Each number is 200 + 40 x the weight over its row's rms, rounded and kept within 0 to 999. Layers, rows and columns count from 0. The size before them is the row's rms in percent of the matrix's.

# layer 5 attention value, 512x256, rms 0.086, rows 382-407, columns 128-255
102,167,221,179,190,214,214,178,215,210,237,234,140,196,274,181,287,283,233,191,157,187,285,180,199,290,209,205,245,134,169,211,304,184,225,160,148,162,211,166,213,258,163,169,210,232,231,121,139,168,207,263,189,162,174,255,178,242,179,283,191,211,212,250,183,153,211,223,209,214,145,206,125,190,213,218,299,145,228,197,208,207,139,180,159,205,157,166,155,240,190,168,221,186,198,220,172,183,232,212,203,191,244,180,159,239,165,200,75,213,201,285,187,185,220,250,204,234,205,205,166,198,214,283,168,239,168,183,188
086,157,200,247,188,239,186,182,192,106,202,150,250,146,233,182,221,260,223,198,226,237,155,150,178,121,217,165,234,182,198,123,229,209,193,110,248,218,169,155,209,166,228,222,179,187,225,178,213,190,163,209,234,193,255,189,227,230,175,176,215,145,188,225,226,289,187,264,205,147,164,141,178,239,213,215,209,216,152,134,137,249,214,240,311,202,156,241,263,165,166,190,236,157,234,196,167,229,141,173,179,181,193,210,175,224,180,214,250,200,227,178,155,171,180,230,204,197,217,154,222,165,179,315,171,192,161,159,187
098,231,202,229,204,195,218,186,215,224,158,243,195,206,151,209,142,190,172,207,131,231,198,234,181,197,227,181,142,246,202,248,166,221,172,179,264,181,182,170,199,237,214,230,200,169,188,211,154,160,232,174,223,151,208,207,199,240,179,196,184,237,205,150,223,212,198,210,132,233,168,256,99,206,192,236,195,166,223,233,204,223,212,181,180,183,234,224,222,207,214,232,212,161,261,228,132,212,197,145,231,198,274,153,178,242,193,168,224,198,169,211,172,141,203,232,146,208,226,157,213,178,135,276,179,199,131,190,218
101,185,240,179,161,227,201,119,223,183,240,258,169,180,222,118,211,209,238,184,259,187,85,239,173,134,183,198,217,263,241,166,245,178,219,171,113,236,184,190,160,94,201,160,222,201,205,157,244,196,171,235,165,106,207,257,181,189,224,262,161,176,252,185,126,238,145,212,200,135,205,187,263,210,164,179,216,218,189,171,227,177,184,221,218,182,176,277,233,176,225,169,173,222,196,177,295,225,136,260,137,181,210,225,205,220,115,260,226,178,238,227,204,250,252,203,245,203,156,164,167,237,293,179,180,248,175,233,242
085,198,164,166,239,221,196,238,227,200,175,226,230,259,204,238,217,242,138,229,243,209,205,265,149,186,173,173,194,249,224,222,216,138,297,213,215,153,224,229,199,260,211,201,159,214,201,123,218,178,224,234,184,223,198,233,226,216,206,326,176,170,280,173,153,243,219,202,205,175,233,113,243,143,196,153,169,105,181,195,246,185,129,177,181,188,203,233,266,169,188,188,219,204,175,173,204,212,192,271,159,230,166,210,147,148,210,260,239,198,200,271,195,256,208,130,159,181,228,182,222,147,182,240,141,227,154,302,229
092,220,109,227,255,189,207,210,180,261,206,223,283,195,160,152,247,173,184,220,211,215,209,221,224,248,166,221,193,205,164,296,236,209,240,199,159,179,197,239,227,234,280,322,140,185,170,155,213,232,218,148,150,262,192,150,227,218,183,168,178,247,159,177,183,219,289,144,213,137,219,200,148,252,203,238,192,146,225,170,185,225,247,163,190,231,166,200,135,167,149,263,188,168,251,220,113,159,277,110,259,220,190,175,208,212,194,180,208,215,216,249,199,178,176,197,239,202,171,217,130,245,212,203,248,213,163,132,152
086,227,149,256,216,191,197,198,221,190,204,239,231,224,233,184,146,162,199,150,199,208,163,168,162,190,224,242,206,206,289,196,168,246,144,212,158,192,215,197,151,201,192,222,104,169,199,236,234,259,215,167,250,212,221,180,209,182,130,202,142,250,187,179,238,205,191,290,244,230,221,230,245,238,239,199,173,272,192,149,197,149,200,196,166,150,186,140,235,259,189,113,207,237,217,235,170,197,160,175,232,155,180,234,300,186,96,223,210,222,173,200,166,222,192,192,188,250,151,213,243,186,185,237,259,182,334,185,220
107,173,254,244,269,211,180,165,259,191,229,174,260,272,191,217,203,201,113,248,183,206,260,205,197,152,154,123,223,241,189,205,210,181,255,147,217,197,215,171,178,190,185,213,158,105,206,221,206,213,261,148,166,233,186,193,182,223,218,202,170,270,258,205,169,231,183,197,159,111,253,153,296,145,196,228,212,121,187,195,198,203,151,181,226,181,182,188,205,158,160,131,196,240,260,120,164,234,138,177,227,184,145,236,221,172,232,248,252,208,202,185,206,299,203,136,198,264,297,220,228,183,212,291,205,199,179,184,227
098,205,197,226,224,168,175,114,213,246,226,216,339,229,187,199,148,153,193,187,196,193,259,209,249,174,213,230,189,170,152,263,223,150,182,188,226,189,177,159,195,186,120,192,193,226,196,209,185,215,199,170,144,192,163,154,189,292,240,186,218,208,162,278,176,224,186,184,228,140,258,208,158,187,199,214,182,225,167,174,121,228,290,179,233,291,158,200,152,141,150,188,226,153,208,248,214,199,153,98,270,188,224,203,225,163,211,212,194,214,227,223,221,205,238,252,247,197,176,284,190,180,163,155,198,191,156,147,215
101,212,147,95,116,180,253,191,231,172,231,304,200,231,209,176,191,271,249,223,167,217,206,238,189,119,241,186,136,220,215,157,194,183,165,168,115,172,198,164,244,236,202,289,180,195,191,215,153,150,198,201,217,134,251,265,144,228,227,167,220,220,195,181,207,181,228,290,213,281,201,157,216,197,226,169,141,198,142,174,137,132,136,204,155,206,257,164,173,286,247,143,220,236,178,163,205,199,178,201,198,165,237,242,216,225,142,200,182,193,219,262,182,161,184,180,201,209,226,221,305,206,167,277,147,196,213,240,233
113,227,160,194,264,199,323,243,222,178,243,149,149,186,221,288,215,240,189,192,199,188,237,214,237,207,195,194,272,187,228,162,169,233,236,198,218,198,234,181,179,165,239,165,215,221,232,181,215,122,105,199,197,230,167,225,206,207,118,146,180,285,233,178,124,163,152,230,143,211,132,238,208,181,210,172,219,157,263,213,186,119,173,204,212,189,172,171,168,117,223,323,225,204,161,135,213,183,205,218,229,212,194,201,189,170,168,217,131,211,247,205,227,155,299,163,145,233,208,166,194,193,244,205,141,183,181,216,224
095,176,171,226,262,249,102,293,150,193,206,241,181,217,183,189,206,158,241,231,196,252,112,207,239,276,220,208,202,244,190,184,270,188,259,201,251,204,213,206,202,224,258,219,175,213,198,175,196,169,209,242,214,232,195,256,220,177,242,250,158,136,231,182,197,173,258,218,210,257,196,201,169,172,168,164,241,165,187,231,277,161,194,185,244,192,271,124,170,195,174,195,216,186,167,111,184,240,263,201,140,217,203,137,136,183,254,165,230,123,220,179,203,190,139,186,182,185,265,171,215,208,209,141,178,242,140,250,148
093,174,251,91,180,243,261,195,235,174,266,171,141,221,298,178,190,205,185,152,280,264,145,220,189,163,166,222,288,168,218,210,252,166,209,183,145,192,214,206,185,109,225,80,228,221,204,174,221,195,170,188,105,134,171,181,153,124,194,229,241,146,208,276,99,259,149,243,220,177,251,197,224,208,235,184,203,191,248,186,153,208,185,180,221,248,151,223,209,183,220,164,165,210,225,201,282,195,125,206,168,190,262,221,228,171,173,265,141,208,222,269,209,198,267,210,238,208,186,157,189,175,211,190,167,226,161,210,193
111,160,268,180,248,225,202,176,221,203,202,200,231,233,331,233,141,126,211,171,225,196,189,175,225,163,191,206,225,126,205,149,244,240,218,146,172,191,176,154,256,156,247,183,198,197,212,210,108,250,172,180,231,263,214,209,172,204,128,99,212,231,151,199,116,160,171,240,202,174,226,219,200,274,207,213,229,187,256,221,185,252,223,169,198,245,187,174,152,282,183,229,229,204,206,196,254,134,245,133,175,220,216,219,177,149,175,253,132,197,161,197,193,179,213,97,222,307,183,217,212,217,192,195,193,200,181,233,143
094,187,123,107,198,150,159,207,219,202,264,293,244,231,202,88,240,159,225,217,215,244,110,216,164,175,192,245,223,196,201,203,250,196,174,209,145,215,171,171,153,197,207,244,267,135,178,150,163,190,205,212,160,213,267,189,194,196,253,269,234,174,217,206,159,298,178,172,175,176,166,186,209,232,143,217,188,268,162,176,131,209,171,234,168,249,206,253,153,184,218,220,226,185,184,187,276,214,159,177,183,150,209,149,194,180,229,245,194,177,239,187,254,188,160,197,279,220,120,159,220,252,293,224,165,232,160,224,188
102,141,236,249,141,200,163,168,187,187,201,158,200,227,226,116,190,190,212,210,229,333,185,206,201,196,159,126,177,183,133,175,153,185,124,257,231,212,218,208,194,207,178,205,258,212,214,213,186,110,210,150,190,150,173,168,239,135,228,237,199,135,181,251,196,186,150,174,155,257,194,172,150,193,259,213,216,177,169,251,237,258,219,181,222,211,97,202,204,198,264,176,227,225,209,129,207,233,253,185,236,256,232,210,190,161,264,222,226,169,156,120,246,157,218,215,158,168,245,217,215,265,133,152,182,222,165,152,117
096,197,250,211,211,250,186,218,252,178,205,98,203,171,239,152,186,297,155,206,199,203,219,258,111,195,169,107,225,193,257,125,188,160,204,260,210,188,197,218,156,180,195,233,193,185,213,210,282,206,249,197,150,171,195,208,178,132,143,189,194,252,242,184,171,209,217,248,181,193,218,126,246,186,183,207,181,140,200,156,289,209,180,152,213,160,170,164,259,223,199,155,171,289,244,176,184,196,194,237,181,239,183,273,264,218,156,230,241,194,179,225,138,283,247,221,176,202,290,182,158,176,182,187,243,207,203,202,282
100,162,192,302,166,164,215,140,193,230,165,124,192,175,151,143,208,231,155,240,202,183,283,183,223,252,164,251,200,198,200,187,139,172,147,191,228,220,254,190,192,233,211,250,198,199,208,194,233,223,239,130,237,215,202,137,240,150,207,193,182,185,196,153,247,192,183,190,200,167,211,209,185,210,224,199,224,246,192,182,202,208,240,230,211,153,159,222,272,150,155,222,197,226,206,228,133,199,201,253,214,200,182,233,212,209,232,134,276,226,175,170,150,143,175,225,235,201,134,220,188,197,143,197,268,177,198,164,234
092,202,202,172,309,133,219,209,196,180,172,303,238,260,217,217,228,141,186,221,205,191,122,186,238,203,239,213,189,190,247,240,212,276,219,189,184,185,208,202,228,181,173,153,192,203,221,160,175,176,183,202,214,226,147,221,196,216,260,304,151,124,217,226,193,215,122,243,228,165,231,116,193,191,176,162,184,190,238,204,147,179,198,213,210,212,189,225,176,184,246,223,229,177,232,189,237,236,221,229,239,181,155,159,171,146,297,233,211,117,222,280,216,231,189,158,193,172,203,188,241,236,199,251,124,200,176,217,179
096,213,157,208,187,224,193,257,217,212,141,164,225,185,233,175,171,195,200,175,183,179,205,215,135,227,183,125,186,249,227,157,242,277,244,104,221,200,219,156,208,151,273,232,133,236,176,179,236,213,153,219,210,235,159,152,210,175,153,167,229,203,296,135,197,227,238,241,194,240,202,156,287,180,187,235,244,176,212,238,236,199,180,241,223,146,210,169,231,159,155,163,200,252,165,130,161,225,255,244,113,201,166,197,187,201,61,211,226,218,187,140,156,271,177,198,119,203,256,221,223,203,174,201,128,192,219,265,209
087,221,179,187,168,181,177,171,220,199,248,223,236,166,198,230,183,171,203,234,212,149,240,198,194,176,236,242,210,187,268,112,213,178,181,215,254,162,188,177,190,191,74,162,156,301,225,222,189,257,185,260,241,158,188,266,188,145,232,238,217,193,167,228,179,174,179,288,222,280,253,166,213,91,228,157,188,207,200,163,179,137,258,231,192,240,220,132,207,265,162,107,228,286,164,190,305,225,158,271,193,168,191,165,227,185,246,208,220,178,224,235,166,245,249,260,239,173,124,231,221,185,220,188,184,224,174,241,229
087,187,244,185,127,219,236,230,226,144,243,182,144,191,216,197,227,202,185,230,243,166,205,156,247,207,174,222,217,167,223,166,267,211,242,177,206,190,257,166,197,212,195,121,143,202,216,244,182,184,207,238,87,199,208,200,187,58,307,203,213,140,201,99,192,203,182,183,246,232,159,169,211,152,215,232,209,168,189,220,173,173,173,291,169,209,204,183,227,189,190,218,161,173,193,115,266,206,145,280,131,143,223,108,192,180,258,187,241,172,196,195,255,246,206,165,191,156,214,181,236,218,189,133,170,158,234,261,182
098,200,195,152,193,229,194,221,229,293,181,181,251,227,209,177,203,218,115,227,161,170,199,234,97,179,191,106,161,211,234,305,177,281,182,145,160,190,177,219,250,214,256,215,150,111,189,188,220,166,250,205,192,267,190,229,228,206,160,142,232,201,176,211,161,232,165,198,169,156,165,178,176,223,171,258,172,199,209,196,121,266,241,202,204,181,110,188,230,142,178,242,186,155,285,204,71,164,165,239,191,181,149,241,189,215,76,202,220,209,156,209,152,255,139,97,200,199,217,203,205,144,201,210,224,192,213,131,153
087,187,289,205,162,204,198,164,238,207,243,35,194,205,188,157,192,247,123,179,164,199,240,178,136,201,192,174,251,213,215,182,174,177,150,243,257,256,188,165,176,171,207,179,231,155,210,262,253,213,253,223,233,176,159,192,184,176,163,251,200,208,169,220,209,202,78,230,151,222,217,209,215,183,202,221,190,209,276,189,205,218,161,170,223,169,192,148,233,216,226,145,190,240,221,182,225,197,148,298,240,166,164,244,250,232,219,184,264,216,139,168,171,248,217,197,220,219,175,215,173,167,193,207,281,203,217,156,224
094,179,282,241,232,264,190,217,213,227,193,165,205,181,197,308,146,211,217,205,133,170,258,207,163,100,182,117,238,214,130,278,181,217,191,124,230,186,168,139,220,239,220,213,165,179,203,224,156,180,238,193,244,262,159,200,212,281,196,192,174,279,197,206,207,223,248,248,110,175,256,217,257,210,212,193,203,207,255,204,241,208,205,164,219,171,141,190,162,199,181,155,235,128,223,206,152,195,257,171,221,182,98,261,178,166,128,192,237,230,175,118,169,240,229,147,191,299,194,261,158,134,123,156,240,203,242,171,189
102,158,287,213,160,212,279,216,156,133,146,182,115,188,235,184,197,216,223,160,215,240,182,188,187,115,210,149,198,179,210,128,129,208,130,198,223,228,201,133,207,238,219,83,246,240,231,230,194,97,240,225,148,169,220,182,212,118,255,164,134,171,170,179,204,233,122,220,224,255,126,238,240,270,235,187,232,255,204,242,224,196,207,200,153,216,149,227,251,156,267,254,169,145,205,167,253,191,190,212,174,196,242,166,158,183,208,210,181,228,146,135,214,157,212,125,202,173,235,175,191,169,172,116,238,183,260,201,148